Weights of a small GPT-style language model, trained from scratch on English Wikipedia: vocabulary 8192.
Each number is 128 + 24 x the weight over its row's rms, rounded and kept within 0 to 255. Layers, rows and columns count from 0. Numbers have three digits each. The size before them is the row's rms in percent of the matrix's.

# up: layer 3 MLP up, 2560x320, rms 0.162, rows 976-1057, columns 80-159
# down: layer 3 MLP down (transposed), 2560x320, rms 0.0524, rows 976-1056, columns 80-159
up976 099:122121141139148123182096136118070138140136092090116145106128176186174136142119124123162103135152166113107147096169123136129142117103135103119130106132172135116108118146128152142126151153137101101101155084126101098130135080161159170132087133
down976 099:084126067128092120176113116110104176182116144139130135135117125142136133146107114125133119126139137112083107154178083121162167135119126134121105109106099116113127123136093129108156136126127163146095126118137110099144118128081148120127094098
up977 058:138129101141140135124094117141175136160156152141095153129129132120096121113152115073160133144142086110114187158113149128111132133106125097111148135128119121173104097130129080085128092188107092123147127121163132114147144103050150148107147145
down977 064:177157158143111120130127092117137122138122123105124133165132139155129113172113123086106136155156082131161139148124124119134094134101128097200135137163101151185131079092146089083081132159144111128152130118091106139158127109193113178129119105
up978 050:151106131121100132116188160162151090100141123141125081124100109119134157169154127120132148156105141107107125148123119120138125107106142151103119137149154094189127100115125179130109147159104152144119108112123115121063099089154077173123112160
down978 048:141145148144126119124127120111137081121072157183129139153145127154111118159154131110090154138093153123127094166109126066106096160120189087109121163104134149135136110164122136120119135102158108179122118127112141118077110081151122154131113131
up979 112:132111127127127077117103113116138115157100137150126139167066146176099079116118153094143137166110153084172112091113115093168116155122120159118145140133087161138116140098106097103155102108141100120098126117139151121127156134129113147096147176
down979 116:115162124101129171124150120150126120082130188107146129147129136076130174109109134134138111170118158104158129126127128117155106127119120117108160153129147103078111144166100094115138143136127094107079120150136117145177144124132123136099155145
up980 084:080175163113133102150132122117131163122136138147156147138107126130099133134100170085110119164079137099139175156131162087110100135116175156135117087125126100148143142148146135111096167170115145135113141123124127133119146158116139185138169099
down980 086:135117119125137092124102105078109108121124110112118104136092085117120103147151157175137170105134142127119139177129131127151109113139170143145126148113160113097168103116080132107122141119139117078137123132138106128149113119159139112131126134
up981 079:078178103136112114105120122102099141103132117147144117112153117150162114114136074099196132088111159087133118153162129132091124126124082090084074119187139155143122136119165097162143107107088118142117089106169118117133144156125105104152116109
down981 080:156162135127162129096160167109156143089118096138122127146156108143088129136179091091114124117146133156120118133104153133087164150156115168134176150164102161169113142090144149140177147128109127146117142130126166127077143127132115117141140137
up982 062:134116133110134108136111148140115139112148091139135125121112158111105152124126090111147159096094105094121105149106134124111101105104126126135098154147160137119095112121140139103117111082111151091137098125177139105126145112079151113173144133
down982 060:124162127118110108112130091185124128165118146096097115110111161110091105089175158137119179132125124149157138106110174148136125098100115129166112136111101140085128107115103099139134129111132167137048114104119126125115142100153121151089140122
up983 092:156139107137134118136096183200143176142146156111155147163132155145134122131127121112137129169134112113141146129126137134116132100106150125151094119117107105098114129121122116130146129187115095163135162129157072132081119197128159101109105122
down983 094:116165121083137076116112152142129157098112121102162088128151141181150125139150157113141164137147131116141150114156148089101109143109134176122126131165131118146157130114085158131160147140137115103168149151146130099111141093121104105117131135
up984 111:128071138094131161113116132094142117117155085135110111125102166184126133143120135127122136171149168150145152151137143124161108088120145125101126118111127132136114108119148131135121171138133168142062099140158151112137180133158099089138097101
down984 106:111161129108120132162120134127132103114135141139176122106120083128134130101131121150137130109130115136109122135097104181133134182121125089138137099098090138157084149102160095096112173133135131133100121151122137122154129155078149116113131140
up985 101:128104129140131097105074130119138132123126102099126171101126133109144109089159114107124108137191121151132129163114106105125149157139163148151176121161136110168142126105109084158191138111131106155110121143144129094121114119103161171114143131
down985 120:146130141146090121121134103105208175114147090120154146124143116125114114158109191160073133103108162097137135169117143134095118105127090127126115138109135116133151112146114113122129153134107158126189127123125138110076113148145140127143100126
up986 092:126092132129113105148173142129117132113149140125158109110122110150131133170099105127147128113140151139075098127101116126131140125142163131111106121109139173129092114102138106123107101074114137142144117156114108196097162167144123143144134127
down986 088:131110111138123070129142115125126133122124134151104112150117094114114116164117134092160128171163116130100082124152124132132138130140102091119105154146146150137138113148138136123106144105083119146135121150125095124129138155123115120192109160
up987 127:134123161125124115125156097091091139122139098148157107121137127132169130132119152172109189125135102097108144105193116111120136119090123112100101166108071094119111091106106109135155152121117115102173143173106164131138102122142099158123147139
down987 115:124166133116103138119148194103134165122165146170154112116115146134129127137120112181156135122127089106140129094142111117138134126093113171120124139141125104091122077144149119128129106101110128096129134170111111107112117114116131162127134139
up988 096:137115155161118097126141143167114147102089147085167138079122146108123080126103094089091137153135089122131100121104138181139129139110092151141136066099112151097113078119098139170132148163123107128127122117151136157109124135133126151134114094
down988 098:103179147092092096126118168132110109109152136142082091128170142100132107145103092115133136140151127123105161146114135123128170118125129157113078078132116173128139091130118136143086109166104142131115118144171140127134158123149134135112126117
up989 054:115156101112108138081169179154150107140165107125149144132129109130095128115120133133160166146117124154156131116124115109136106147122101079130139149121122127127131149125129121148139152127173133103135145089101169109135130089097085124099138143
down989 057:168103147106189109114091125165173102117119141123126091122120172117136100180115153114111115152154123178147131121082118131137097136118138115129139147135101147121138102100146133131109124112142125094116063123088148144148120119158133124131142151
up990 080:135153116135133121145122074117156169120198141107116104113143141156174147114097144085151106141088142198119183126127137137126124179109118106143140092132158103138102103124125086142162122111121130165186114156133120160118097126113103134121110110
down990 077:156158113079103140144136116109169129092121165108168152131155101135122116112104095114126125167128114093109125121138146138123135153104127154148182100096147120154146126155143105143105125116138147116143091081118088139087123065165146128107113122
up991 081:086132128144097154092111093104143142125102162133153165159135126121123139121197130142157155141136123119108137112149135128105123100116106091135161134114136159109116088137126108153153108142138122129094091095148145114135113119063149089106118114
down991 080:194140156126091144145133092127136131125133116113162099195125122140112158152032083109109166129112103146087158107129152140155162124171158076169125109100133163152134128136139110132114139180111137122149157109127145113129133115154119114116138130
up992 121:146084175102079114111093102097129124104129132158081131140111111110142138112117130137145151097137085135099136156161137092144142119084128101113121127093110109133106153124131161105120105127134148112123137136112128112105142145144128147145171119
down992 122:072173133086106149118099118138145126133100188156129110094128140103118090131184132165120081134129121128130160110121126135130150121105110138124154109150127115115117109117118117083071126084090136121129096175142110108106107141163107101138150129
up993 043:127108106135153171142121145153132128160090171127121132127192110128135118114160127127151163158150138102096105129137152125126106146121159088161121130124134118183086114122169175098157097115109121134088161082110145126129101106122121156133095140
down993 037:147131110098143154108144117137152138147113132109079109125127143126116128112193131120130175136187146113107167148135122165129117107148156123143114165108146110142125172116132176118197130159175118140139119123131157148148112128131102105111135113
up994 110:119153146158080155143154118144114121153124115161117157141127148059154133117077133153082141121103134131167115109111174122158144091130173116140104127111118149124107140144143106108141119160114097119125166167080114129095156109089083123151104136
down994 110:154143134110159121139128138133143092139174151136126114149124168124134139091125148100149105103138168135134117111115121123125132113128105099117108137143126146117122150110115098135110115115121128152126164127102154095141119153077103122109104127
up995 106:157104129099145158160121102063096119138178129110128112114120166100121109123121129096084155129145105137131125141138160140125109159127077140142151173127157120133135165107137099151123156106155150154111155134105131138137140172106111096131114116
down995 095:090121111128134101105142117118155122123150162112151087081113115094100124158132135134098149148110154180148171123124137109109085126141105108157169127115112121113128156112131138138102140103123113149148122152148154147089148109121127090181136110
up996 117:146114114179166092139105099169129151080132086143124114121169133140121119128118121067113145107094134109097130157101152095133195147096111115168142119105108097123125132116113148108079150117132119144111139159116164117165113140138137121104071107
down996 115:115082130132181106152176122174138075128104172149084166167153114171144100138179100131080147083096115150119100120141125149103175112161129070131142075122129109097116148080091119133122141071146122129132135104123156128118107167132109116137091128
up997 113:132129124149115142084138180197135171124162145134106128133142145152130110140137120144128145139125104119132088069119097156098156114103134137153138128141113130139083104120145114143139129099142182142127125083129129089129131090104119196134125110
down997 112:106101116112132135111158130174170133119151145107105109128100135131100138185131136131101108145118116122107051129120117157148118099166127139122164114108157140152132103169182125131195099128129134119108151095121134161146130119124106162104127127
up998 092:110168108124160143146122100115109092105128163155158124110126128152116164147106109160136158115139151128116151134126116150103135167123137139124103172122180125119145085112150154108136102115151150096155164152111138097105121129158134059137104115
down998 078:138108184089150165128141105069152111152131114120135156087083132162128146180131176132122124136117090125117143093105149128150134181125115137126151117144117130102105125097159110111164133126139121088135099123144113132115171124120097154128131129
up999 041:108142124142152136142177144106104125144140090154114142128156124159121139123115128100146089122121110087162156104177162113096167132131169120113112116116125164125153157125111111083136077126127104119151124090122159139118121095080106119131151138
down999 047:150135145138147092148080132134125129108111153116091123142138145156146150109157163147123146125154096119128107097135142102125175139121132183103128152166133141116140107149162112124186115155118144138136181132139139115120159094043148102118122150
up1000 078:143152138128150149106116151087121103129123118114173141082146133097132150114140174127102124107093075106148158174189085124117133155126092156150101127145119058101105106095110127151148112128145109120131192161175157143099099130137078129140140127
down1000 075:143159128160113102142111158129121165126125094163162117151151125138115142128135124162133109104106144185101136089149146125089171154123136120151175126176139063116115136132121127136095140152122096113105106144172134105132113132100114156159129117
up1001 094:145078128132121081163143131150156141172113148112117120153131180121135126083136148144115059109074104154135095164127104094139128140108129121146119136131136195127154154130113125151107131089092102082135129149118148143104109142121131131141141085
down1001 101:100114105096164125099118127115139132090131149114150141124123157178112107122125161088107119125105104168036122144145122122145152108139104110113136145135177159090129178122129093143124147105140096115136110164145139124102139123091128194162152096
up1002 112:136178119112135102152136110109140121130164154138132113099087125123119110104190123105140116096119143147125116128167149138128172088144157139143134094168104143134109124138164127102073100156156137131174144122129121153116129111112130141140137107
down1002 105:095132116087148136167160140107124194129167146111129097060132183159116131146136115113139151160133085140093112134125137136143062105100093137149103105134127090139100107153151101143107128161135133073105143118125129120145151127138102128101132105
up1003 095:134113163115106123157171101098119137133118142188157102128102129119108158137064103129101150129117131170142142159114133083099130184116131150104106146083097154147137108136133097125121117134130150120168077154150062087125163113146109130136125119
down1003 095:114132139144143154126135130141116124112138155098164160125152127123133151127133146151144109148111115128124118123129107124092133113127113139142123079125076156139135110106094109147166091113107146130092122104167088097146159140106125141120122117
up1004 109:127127137102124130119117119139121128116161139135143126154109127097131126136102139119077149111122122169126135139112130125184151147122123164134166120125142124129127120147094101084148179095119175125152143093091149135097113097094141092148110150
down1004 119:109191147097088132101115146116157104150152151118136135137140126122101128148181173140134090121081124126113107132058114151107145141130112119126130159154123065112126134104101114121135109108127140091117107122113148107125108130119134137153126126
up1005 105:147150150134089109145155087135092140100090114118097166080126127146124144172137105161117099123147104128134092125116119140121159133104169108135115158140112135138150103145132154144128120157152120122115147154058183124117145170135110169106143171
down1005 103:099153140179090106114119151137163149128091153130078132120165095114130123157121117134148106156149094113103102089099107096111159114106117105105091137124069170124122128174132167129160096108098139131091138128144123123175121164114127143111100146
up1006 093:086126086159140131143145137151082128082138127090135135139183114143167158133099137138118079120153170150120113128122145142151128096128112106142139126118079125110126113074151130135118132134116153080117094184179097096157154121134134128105112126
down1006 090:150143099172116118156131121120109159108139116102155135158207163125170105128119139142136120130118166111151102102135115145107160079155140083160118170100143150099124144170122128143148191149127153113102093118132146132126123138132105162166137077
up1007 066:151092098131117143142130172132159117114162123095089127136169118153105084099142092138110171140135115127095129135150139101149117099126107131140141148154102155154152157148144152120097165127138114132134158117142084115133113170125114146115144074
down1007 065:196141103133110095138107136099132150128161090124145167127139142143149096136108124169108152122104137079080128115121151152163091141121136136132171158126179112155173131143101157123146193136164096097166112133169119124126119158135153138118161091
up1008 125:117113143144139109173152122072122141142116078111138120100152155113164122135150081117117108129119119116145100120150125153129147150128156160126138169105127151126111145136175104146165161161129119148139138057139138129107140154098125111114125119
down1008 130:109122097158096117162124126159101098118118119134132138157149136105138129097136105134134158132094151138124079130136137136152159092164145088105148089138137141107174130155112150116145144100104119136077105109098126158131104121068118100137162086
up1009 079:097166110149126129102127137101113137090115089087141136094139118119122123140123143171149161147110148160135147107123147178103161101079138094142133115149148114146140123154160138134150152083111162106101156070115113160088150108124117116107167163
down1009 076:110124117099141092123111109123142097140162164092137127149127164117125135094172140119135102187130147121111114117139127118096145120128133108133061096150190139099165111131116135138099095139110157164126112136132103167104121113153128151125128108
up1010 104:135100128140112109097102091122108104110131129140117174103146149151154161153115124153096121119137131150126151134131154109138134082124115132074123121094142119095085099153116116121104142131120100097162115120146162038129097133160100117136099103
down1010 104:148144134149082107120114112098111129119108103142140144151149130161150132126121135145127120111166130134097157133113146165130145116126153126146107134128167113122142151124113128107084071107111124133113082071121092134100128102179155166154107154
up1011 124:112129084146119081156084121115149141152091142123179120120110142124148133092148153134161143104121142165145155137128107068110139129109125168129136158122114113111129113140132143139085125174117080167172146163134143118091132140160106116150093097
down1011 119:133115115144149168085152154159128103105191112130141080133122128196142136109103128122138130143093140125127127127121118122099119118135138109111091137167133159137071108129084109123113122140135117159106131129169117125125156144118133142170108130
up1012 099:125103144139092164117154109135174147147132138127157154125095124108126134146121117123109098131113161144085120148135097157160169079137123122113084101144134118090161123095194086126117118154121147119138121092124138159156158136137101151139140148
down1012 106:098141154128134139097103111148113107138089152116148109133158057117094124102147171171142142097111133115159144141103083098104111092158130122111094089123143122123104142123126112121162130071115161104169127149176148131149108148116111164172136125
up1013 081:125092130132130165102096154112180116151156155137143152140126114108140148099138137127081142081081129174102115159102149170116113133129093132166141129154093109121123120098148137179126091103152127143113097113126137113151145163115160131141115142
down1013 078:108105093145118132101143131127124116173134139155108125151145172130126121118165144107101131091148148076162114134103098115152131170131124132206103102115150129136146156131098066142135167124165137104177120098104131111120118140143165108115080132
up1014 103:125109170111106114133121123091154117138155140203087169105126095120132141133156148133100065101099146115130143180126113152129186125122180129141126113124137073105129149110171121125113144127098129125121124175114150120092122101114090091126093159
down1014 099:120172116143174152127118091157111087123136136125108112152176140157154174151091129117125152112110101138113140112105106106127093129138124126184099096136154142137173140112090143112125168146116144098112098119125156182134121131156151099127098175
up1015 122:098138159132137153136122136103108132142113133121122123107126137114139147145159094138132142131149112144112124093094099115173129073161141130176123145133093129130111136170138130118098132167093124155127152100135103133170091151116118070136121127
down1015 129:142163114135137146126151137137087101102087146133100088136148113122110125100143087160122115118186084122111135121105096128124152064127128115143138147070116141078133139122109140101118139114124138140174093104080102124132074148138154123141093119
up1016 069:101137088139144112101176101124129168143129113143146088177135092128096154108112121113111133098153119120106139135135145112150108116128154128100121126177126133178143143122073132113134121110107166129103147134130112140111180131130101130146127139
down1016 075:147120134158119132118111106090132109111132101092139101154143078145136080127143128132117136126105169118113129175140102136126140158125205157102115120168132159152116132109110097133140138125120147144074143132121142134139158093110098132101142119
up1017 109:140178116121142117116186144145141139120148121149094111143140095116114117140151137106140109139134131106147135101136129138178155120155167135103141082124132089167139106085123071125145099099147146125123119147079114164104140098142097088158133153
down1017 101:117164115055127126151175106147132147119153142116197112106136120111114132084128135127185112142120145147147119146140108153147097133163152092153159140157094104142114121141172166137156114133098141167110143120160112143120171115131096102084123108
up1018 147:120093135142112094122129121114137132148130128147112118127122141146203108153124138124132174145089106151147138116137117100101091150140121166106135123102112139127120131069103146088102134158148181131142119144125108121154094149109128138107140103
down1018 137:140154137118104124115136097150136150098149151155126100095095121127124078121126117148131117114101139113080102096092148142142158078100106069167101124087139121093125172146118124143154099097111113150128109119183150119134136171138173160121152162
up1019 102:087097127167123130099106107143130147116157159126117155113110133103111119146098109109111140120119107124120098126139125105156162080126148160115103133144152118146146100161129092124111111102177074124117123151150144130102136108120145146140158109
down1019 102:151166096112133137092109124165087157134122078124107128138127092119125103132132135207113087155146102124136122085161150150144113132123125127125101111169139129160133086090127136144104176160158125121146157100104150080111118134164166144131119117
up1020 076:151152167132164113169122175125124137167150118140105115131161121082122130114087123150160143095111157139092141151148127163171117136118158136151103147124145091141104114133172119146144155103138175135095110146176117131143114155152140171118129132
down1020 083:116156166175118138116173094094151119135143140134178108116107081068114129127139122103163139134099135118176092146146122132105120122141124115127130101114157155109147160133137098138104092096099165130143076143169131107102135100116095109175122111
up1021 087:143125107171165128125176123166115101080147126189089110128103164147089128114139147147092116172140115174118100124077125131149108077134114132138115121117096112135082132106138092109132167163132118142160113090139131099119098148174124135104156145
down1021 083:160137139104132148114148135169128079126127119157136106160086081125159125142132156120108118140130141102114071115122122167118151119102143145101100114185104152098116152121156133147117133142115106103100128172104163101119095115148087079109086132
up1022 095:123124179156183128130102147151133163163085106132115145146126072133154160155084122125154154134106115158091133110134159114112152157113157129141116116082166159136131106160148143087109121156125099109118137118180114151103113147139131090141153131
down1022 091:131170135083141155112140171196131078124117119102129145155119119100126154142134158172118190106124135139131086118137129159138098109132124129137160104143114077131131111178123131115105117116141128133127144097149128130155110131078131090109079143
up1023 137:131122128062120122113118174060163090116109099156142141140123111135135113158145175141140128129091117156082112131110122121145108120118117123131139139117101111137124093126144161107132080126112140124129117132117136136076123139136130143107147115
down1023 122:105155106123112124139137066162084112099174138119133093126119147164154132127145123164167144142105129099113154095128131090116140109144153132121090124115104124113114121137101071136143197136098128097116138134145150149156128130144145106139115112
up1024 089:132135134091099131113158103171074122132118101136138138115124135125108113120146143151102092149081091110155127129135156136052140134184126140146107138118117134148178125118143115175142095097082150120085129111117124087119160118113068153120118151
down1024 088:112108109116114139147131143110128150097142142141152157116124140115127130130150125119192164141113136129154116131145120136137088104111096113139141105153157114121170117109092046164156137119115155114124108115119146126121168128096119143143154105
up1025 105:126142066111129126145104140157128095139140141152082135120106074136140131131099126111164156107145145122120132121089110116158129088137161109134148109100130126133109065089110130119177157091107114081132133100173160120110079138105135174118134119
down1025 105:163113113106122136108101140123112125113100104101109122123166145107135091090138099142122123179157154101129103172145123117154103107150170091147103127139161143169158165137133143121146197145129130125110133086138152086139134089168116104083158120
up1026 107:110125160139139103154125142159137118096142102155077161158101113154077169147151143135130140111119113125085141101143162154154136089104135176128100125171119149141131090114115122140139124104088158151134127125119098103114159143096137104132124117
down1026 108:149136112112148104144112178173158171114133085105156152104131103115125134079102166125119160158130119096116182143118135137128100121155118133160122097131135105092107131134121124113135119116123126131112161140152138118094155118173134075105121117
up1027 110:114131151124129111118125133150161119135146119134132155124095100153112102128133123112119051106114147178101147156144161129114143106121134091093126156108150159133142107108085105123105168104156111123149101154112127120164155133111095119153139087
down1027 101:159096079098110100165135104100110151136107115133092162163130084108110109136079174111128146167096135112152130099110124095132117151127122101118095113097181154141134121144143088084127155131142141134134144179137133168143162167145121138120127114
up1028 094:115131143125153111094147156144132098143147120154129104127079120172115115092128148118136166148086148147106137133126161127142148089125156150148108106079160122116088122107123098116152133110127157105141142109165170103126135117168058148116139159
down1028 100:103144117138105120149156159128118130136137154147124073140118102128082158146131141150150158168167151116149133106104133157168135101113093118153103088126103076156123137122114108070163132105077142150127111093109105122123142150115118133132108104
up1029 128:123146145123128180059120153101120113121097069138137155119102093147138118089142119133145086148099138149200109148135149121126112132110098154097169163139110084156111096148148158126101112123131126108118128183148121108113086114163130120139146121
down1029 127:125146116142100119126085087169162089101149143105116165163090133111109112138157091113161142149139164117116123083167112138112170117113135109132129107148137145149126089115117153119129167137129134116132138123158146141152123123128113170124106122
up1030 131:147143130130138137152132120120147131138155135132126139157137170089169117159060140120102129148151147159127112100173163128144146135141085134154122121098142118131083147182128102135141112128138115103124128170129127136178149134132067111115125145
down1030 139:132134105113132123127140112130142118121143135116125138166139162128148115082114116137142152114107123122091125128166113109154127120181130111159091151132160149120112176165122119109141150128118131104089148117117119101169102144150125090101118134
up1031 068:131128102143121156174155154122145140147132139134083101094150148124083138086143110098148138141170147140126143125147161116123073123150189113121150104127132097122123129121157085155080126161127115175123153102104113122118075122134134148147124115
down1031 065:170161147157119095186101137139129130135152154099137107126126121128089135114167106134156117150106182148146120118127097144118107113153161119127140114143103119103149092106122124091128164121092122108146153104169103113115103151166108104146106089
up1032 091:129118113131087151113118137116102090142172151104115157131151167116135106108149140141120125130123128114125112137166121117115107142114078205146113113152161121173108099153123142108145104128134155115129117153131147141134158108147138160157123108
down1032 087:174179116134079126112108130076111082155127134115114111162155135118083102130115147139159136088076132123141144122159130152129092172149118133146110118084098091125126109148192132097142088110089161157128136141177121153143111187101110149132140139
up1033 109:123169144132139182090119154104162152106119147185144073129088104109087125135121147137065133111130158090036139136134093149150073139140123121157141143125155137112167124111153124152153135122182105125098133124135156116115130120093137177173138128
down1033 104:122182144114120147119139178115114108146148162144113142127137125125092111149130093070102088126139162153140122073114158122136139160109133112127138121126168139106138100132117169155144140146117104165111139141170128114125159127104093114118145145
up1034 116:139142165134136164144119134088117133137145116185103126112137119104167135166139114127147187110107136112140124136101114147136086152149147169101107080185124113177152139124160159139104107116106110118081180138071143156097106130153115100126111103
down1034 115:111180147146179105153137170161144122101168117160136123108071143153147170139112119105124135112139122119127084126131133146125158113103121075080125119141097144138100108154097103122156115118155123127106173069146110111184150116140108119143128165
up1035 105:125127112146108129160112129128124134123101134166130160075119135118121147124162089139173147133127093096094107137108163145121151138156120104120178147143154155152109099157129127174129121127139085152106142106169155100114106100131153126151191121
down1035 109:160098141135133092156161084119135101149139136135117148136111120109118180093135104099139161142138162139073147132120128115151111108084121092117100130124131152155114081112124108100148142112126127133133120092109145138145130178132141128131103102
up1036 071:128104150079164098140109187100102123077157134128099127165152173120170127165096090103163130139111122123136093131149085148119077109125128160120125113084127123114143137102141130134132123164124117168112081124135191139097101121130141120097098130
down1036 067:122118148138137120151189120115155147147072106170170122078130154120163104126136157108113123162143117118154120086094131105099142121096103122162129121115116160150191164150123093130132138156117119144143153065126097138137134113127142154131128141
up1037 090:157197084135125137105084148084135181137143124106141119129148123157141131155118171103099131145095124113151120133153161104123169134135096134128095106159068114111126106122154114154159104125130122120138149141149121170184108120140097143150163168
down1037 089:107161104184163151143116141090103119131111124132134140105093144115098158153096137142147117122083134107080177122123157148119072113125111105109131150123179143150098141112124140082122121176165109129157169114136148139133118150141160158101103099
up1038 121:118128074133125145159117153124089094125119140132132167154065095122130114110115172123100149158133098106155154122115112116125117105108120128100113133094127127088140102150148136123117099130095139137084110132079127140148139087134167117167084124
down1038 107:128133121133134100160128186142148122124132126122120093125110066143155129116123133093108144070137111131113126132116118160127113140143151140111115090097130138130123143089115120158138138118144128136149127122129157116130120126080169073153140169
up1039 064:080139127116131138123133107150143094139110125114135149076133128130145157093094139124106106131130144196119155088108092152098111183148140133163126130139131118075109127119155109097119158108130151129142126107202132144145135133153101143156108104
down1039 072:100143127129135146125112138116142121088170148104074170163128134133111130127120115176140143146107096125125094138113106126138122114149137146106108158148111084101157128103135143125144152138136092134142104140092130117154123105138135147152123136
up1040 077:147156142100114154125125096141159071114096177107116153131138072125160125164111114127152124138166119128143120130109156100174140102149092145143117111168108126100162131106164114166135143120109137140058134157111111129144126141159146128095159107
down1040 084:094162133138123149121081108115159093110127183144094108102125110133159092101120135145163122138087159130135146126121127120169155095131139136132093145134122143101174126138156098149137113125103108104084090146114152128140111110114129092102120118
up1041 084:117169141156111111108119121034125114152136126141091153159113114138142158140123131135164123102123145085132175125165131158165150091126120137137147132092127126080076159101132115127153065155119106127102110137175134132120174128142163152140126141
down1041 085:150119185127125133139139148170118082166132118129103116148142128104124130152152136133149128147112107157149121102120130131136144125103111124128104140154159116165149101111140141112125149183103109162116114128142104136135085104127084087112126085
up1042 110:128140103113094107120093118098102155114099141153158164154123132128125139137149143144133127117098160113128159131183136130156094102129173121103154063100120108145129140126142126111103143114129147126124115132118115097122118107120097109109107087
down1042 102:122166144146152147104142141161133099121128142159146127114152118114141132149124085163144102139150097149132118122114130127145150092134109142147099162173128144120135105111117120139123093110101097129142111150141141113098089063118161139112126157
up1043 128:094072123132126156143115092103126121104108121152137151149157080176138089151158101123119117134133102106135152142160090168122117125175115124118153122130108102142144102131099133155127138127138097049164114126087118127120124112092098179106122122
down1043 130:120166121090119115107129108134100122122099158131107153132153102157131151159089122151095150117188149113162153126104100169115134158140130124091126143123126100103127130140098107098115125114112108100142129139100108089110102161134111130089174109
up1044 120:104151137128117116102111152158157130155138118125124130139097120127146139092144144140111122144142117121120152145137165086119132134134132166099174130156117146131137149114159119147070156181116153119145102085165139100118160164140145133175110116
down1044 124:152158116108109154117107168131167108151155131101122118120111104141114139120127143118141119147094128135157151097116108105100131133099109147160164179155119132102129161108056097172095102146127142115147140121120118076143081135124138144124157154
up1045 095:084171160125127093121144154152126131176106125113133135145157117119127162140088165152174154124061138104118115170140097087176125135119123128133144142126133164102083097118148139147173147107152111108069148156102125114120118098131143172155126118
down1045 097:114133137178169131045103132115094150132101111156125126141180119133067151135135135121119107120133125139143145182130141121106168139121088133102099134113156102152149159126118131149139146099164107143088139152162174131101132133097155133100128135
up1046 117:120178141125122094147132029112159143117133105147128097133156090154129156136103111074121051158116152155182124112160135106142146134134162120139153177155098142114124152141117096107156095146124095148126115094127154119150136141135125108097149141
down1046 119:107158127144172147113174111147191109132137151174128147151137139161102103116127142100173081149124131161136125141147108136105148118087109132144141075112086094094138120126117138122124097130081114115101065137155135137107120128092132107120149154
up1047 060:138141074146140126149135154145089121161107109117098089126169125105129112117133135111173136124140131178138122143111111144123129111167075152086120173143179103128088115104155122088144077177103162127070149159132139140141107129115141134139125192
down1047 065:173150098124085105116143134115109166170115107089136145111113126112133149108116141100130125167141151183115121151082097116135114149134118149135112191117129138148146105123126120126155095135101149152131113145122129093121123135133113085159089157
up1048 101:135107105120117135131117120165127107117111109163134084118143163162111100111176133113165168143148118103115161139108089112096100109160163142150103123125099095137124114170151118175135140094113089149125115121100143103142120113165122149137123109
down1048 101:151166136132132111147135131121166150111147102159131113149187151137097143112177106145151189116148101111096169151133117138148126115126133105112110125181116140114066111133130154169169134118124085119144095130135163154136086137145169125067146136
up1049 111:128130107097123158148156159076135112152124157115145111115128119076129122130128147102153161104142175105148125117138125127124135085122109113155117089118128140101090123140130102103132039120176078125164122089115145103155117141134165153077122146
down1049 118:137133163138091111148142110082124147103120160166138181142120131138112166138164105115138102097122130098127133111166105112109096149129136137130138057097132149111103136143135089147130109135124117107117073105113141115148070173111112125130125147
up1050 108:122108133110190108134142120111146144152145173125131146125158120169139088152141140133077128136168106100130135086105146079142176135171133127118136149176146081121114125126058177096149134173148149096139103109143109117105117093085153215149145127
down1050 109:074149135092136124133155133117170150137136160100094095171147126138119112068075185125125149141157089139104119113123119104127147127135108169129116151142178122126110146101107151158115114144128128105149091145158145080126128123121126112155125145
up1051 076:148153167112118105153096076114138138081078119118119123110115138135142116136102130092086171155141079126079106095148152116093137142095135140130125144144143091115140090179133126129124129080131110091134110158138127107128182142145145176167123162
down1051 075:120135143190110136110117166118128128104146126096103141140124085150111142104104143128148088143139106085138158119130127174122146151096123164132137107182135116099132108082144115155189155118116145096125135097163092137115136108184165140114117096
up1052 100:129158132130165107116148104135109128123125109122113111109134181154147147150090135141109091122111133148118094131138118148139151105105137172172148093126116100116154135123157121132143122105139161128106160108144131168131132101136144105161127167
down1052 108:120136154171101158128149122140109103125116128075118130171143123153145081122095133161082107109146128110163108149150125118149120157105084079134129097128110103107101161112143130128099129110135181130152174104126104113168084108151128191120106167
up1053 123:113137150124123142136092089127139157126109110102171132081104100119122130124089119095112137137117143088094131125114158151128148120133137115125156151154113156125125140162126106154152107145137153144136124163104098133102125142149162167184105125
down1053 116:095155136133109095100092163131149136128162143103135148155136098115120097129100108088105121124124127116098138131064126148123111150137158076131125127156149123140121152115142111134174089115140146097142100164107068110164124179145159125184146100
up1054 089:118143162105123107130096113132168128153107134122140073148148129120091129173124112155116127122118167124129079146052130107144115119086166170106119168139121117138107099130159120167135170165105048173133161115133133124104124115110133139158123173
down1054 094:112171185130117169111095131126139148142137135120088140157107114092084106148101129132106110136105113115124107154109138129142136187141122156108109143090121122128130134167125144091132148099114082131153140165101085120155117165119104118132132126
up1055 088:140121061127134120144121178120125119110141160096144098128130139144120155134111108156087120137180103104145140133103135086115095101105132112124155153134141135146139087136106146127092119114155153142124097122131110145116140138132072117157136110
down1055 088:153188099074169115121119149131128105116120162092122115154137143120144129127161133124174069135125140141150162112087134100111096102111125118126129113124167121138138136167115163097085159124134150131087144106123130133166120175129103139090159123
up1056 124:137100096133092131135148121087109139078114160114119137116102108145096091135147140133099118135114149081137154113104202155108109113116116126146118117164123121149149136121103149146147169096150137119174143121143108111132154112147155158137125147
down1056 125:126136121135114139161108147113138175090104130168127143139146143127113086183103100110115077104051130107149146106131117126160130143116108147123149176173123131099170124125124146101132132091141099116156136123133110136166138139119138147125115132
up1057 092:118124134114113132146176143133125145144140131112123156137109152125175131105152105108145121126078093085160131110140107137147129089139165138119140094093152183116117106137122154165098148167137149122127132091134148171102116091114095142083136123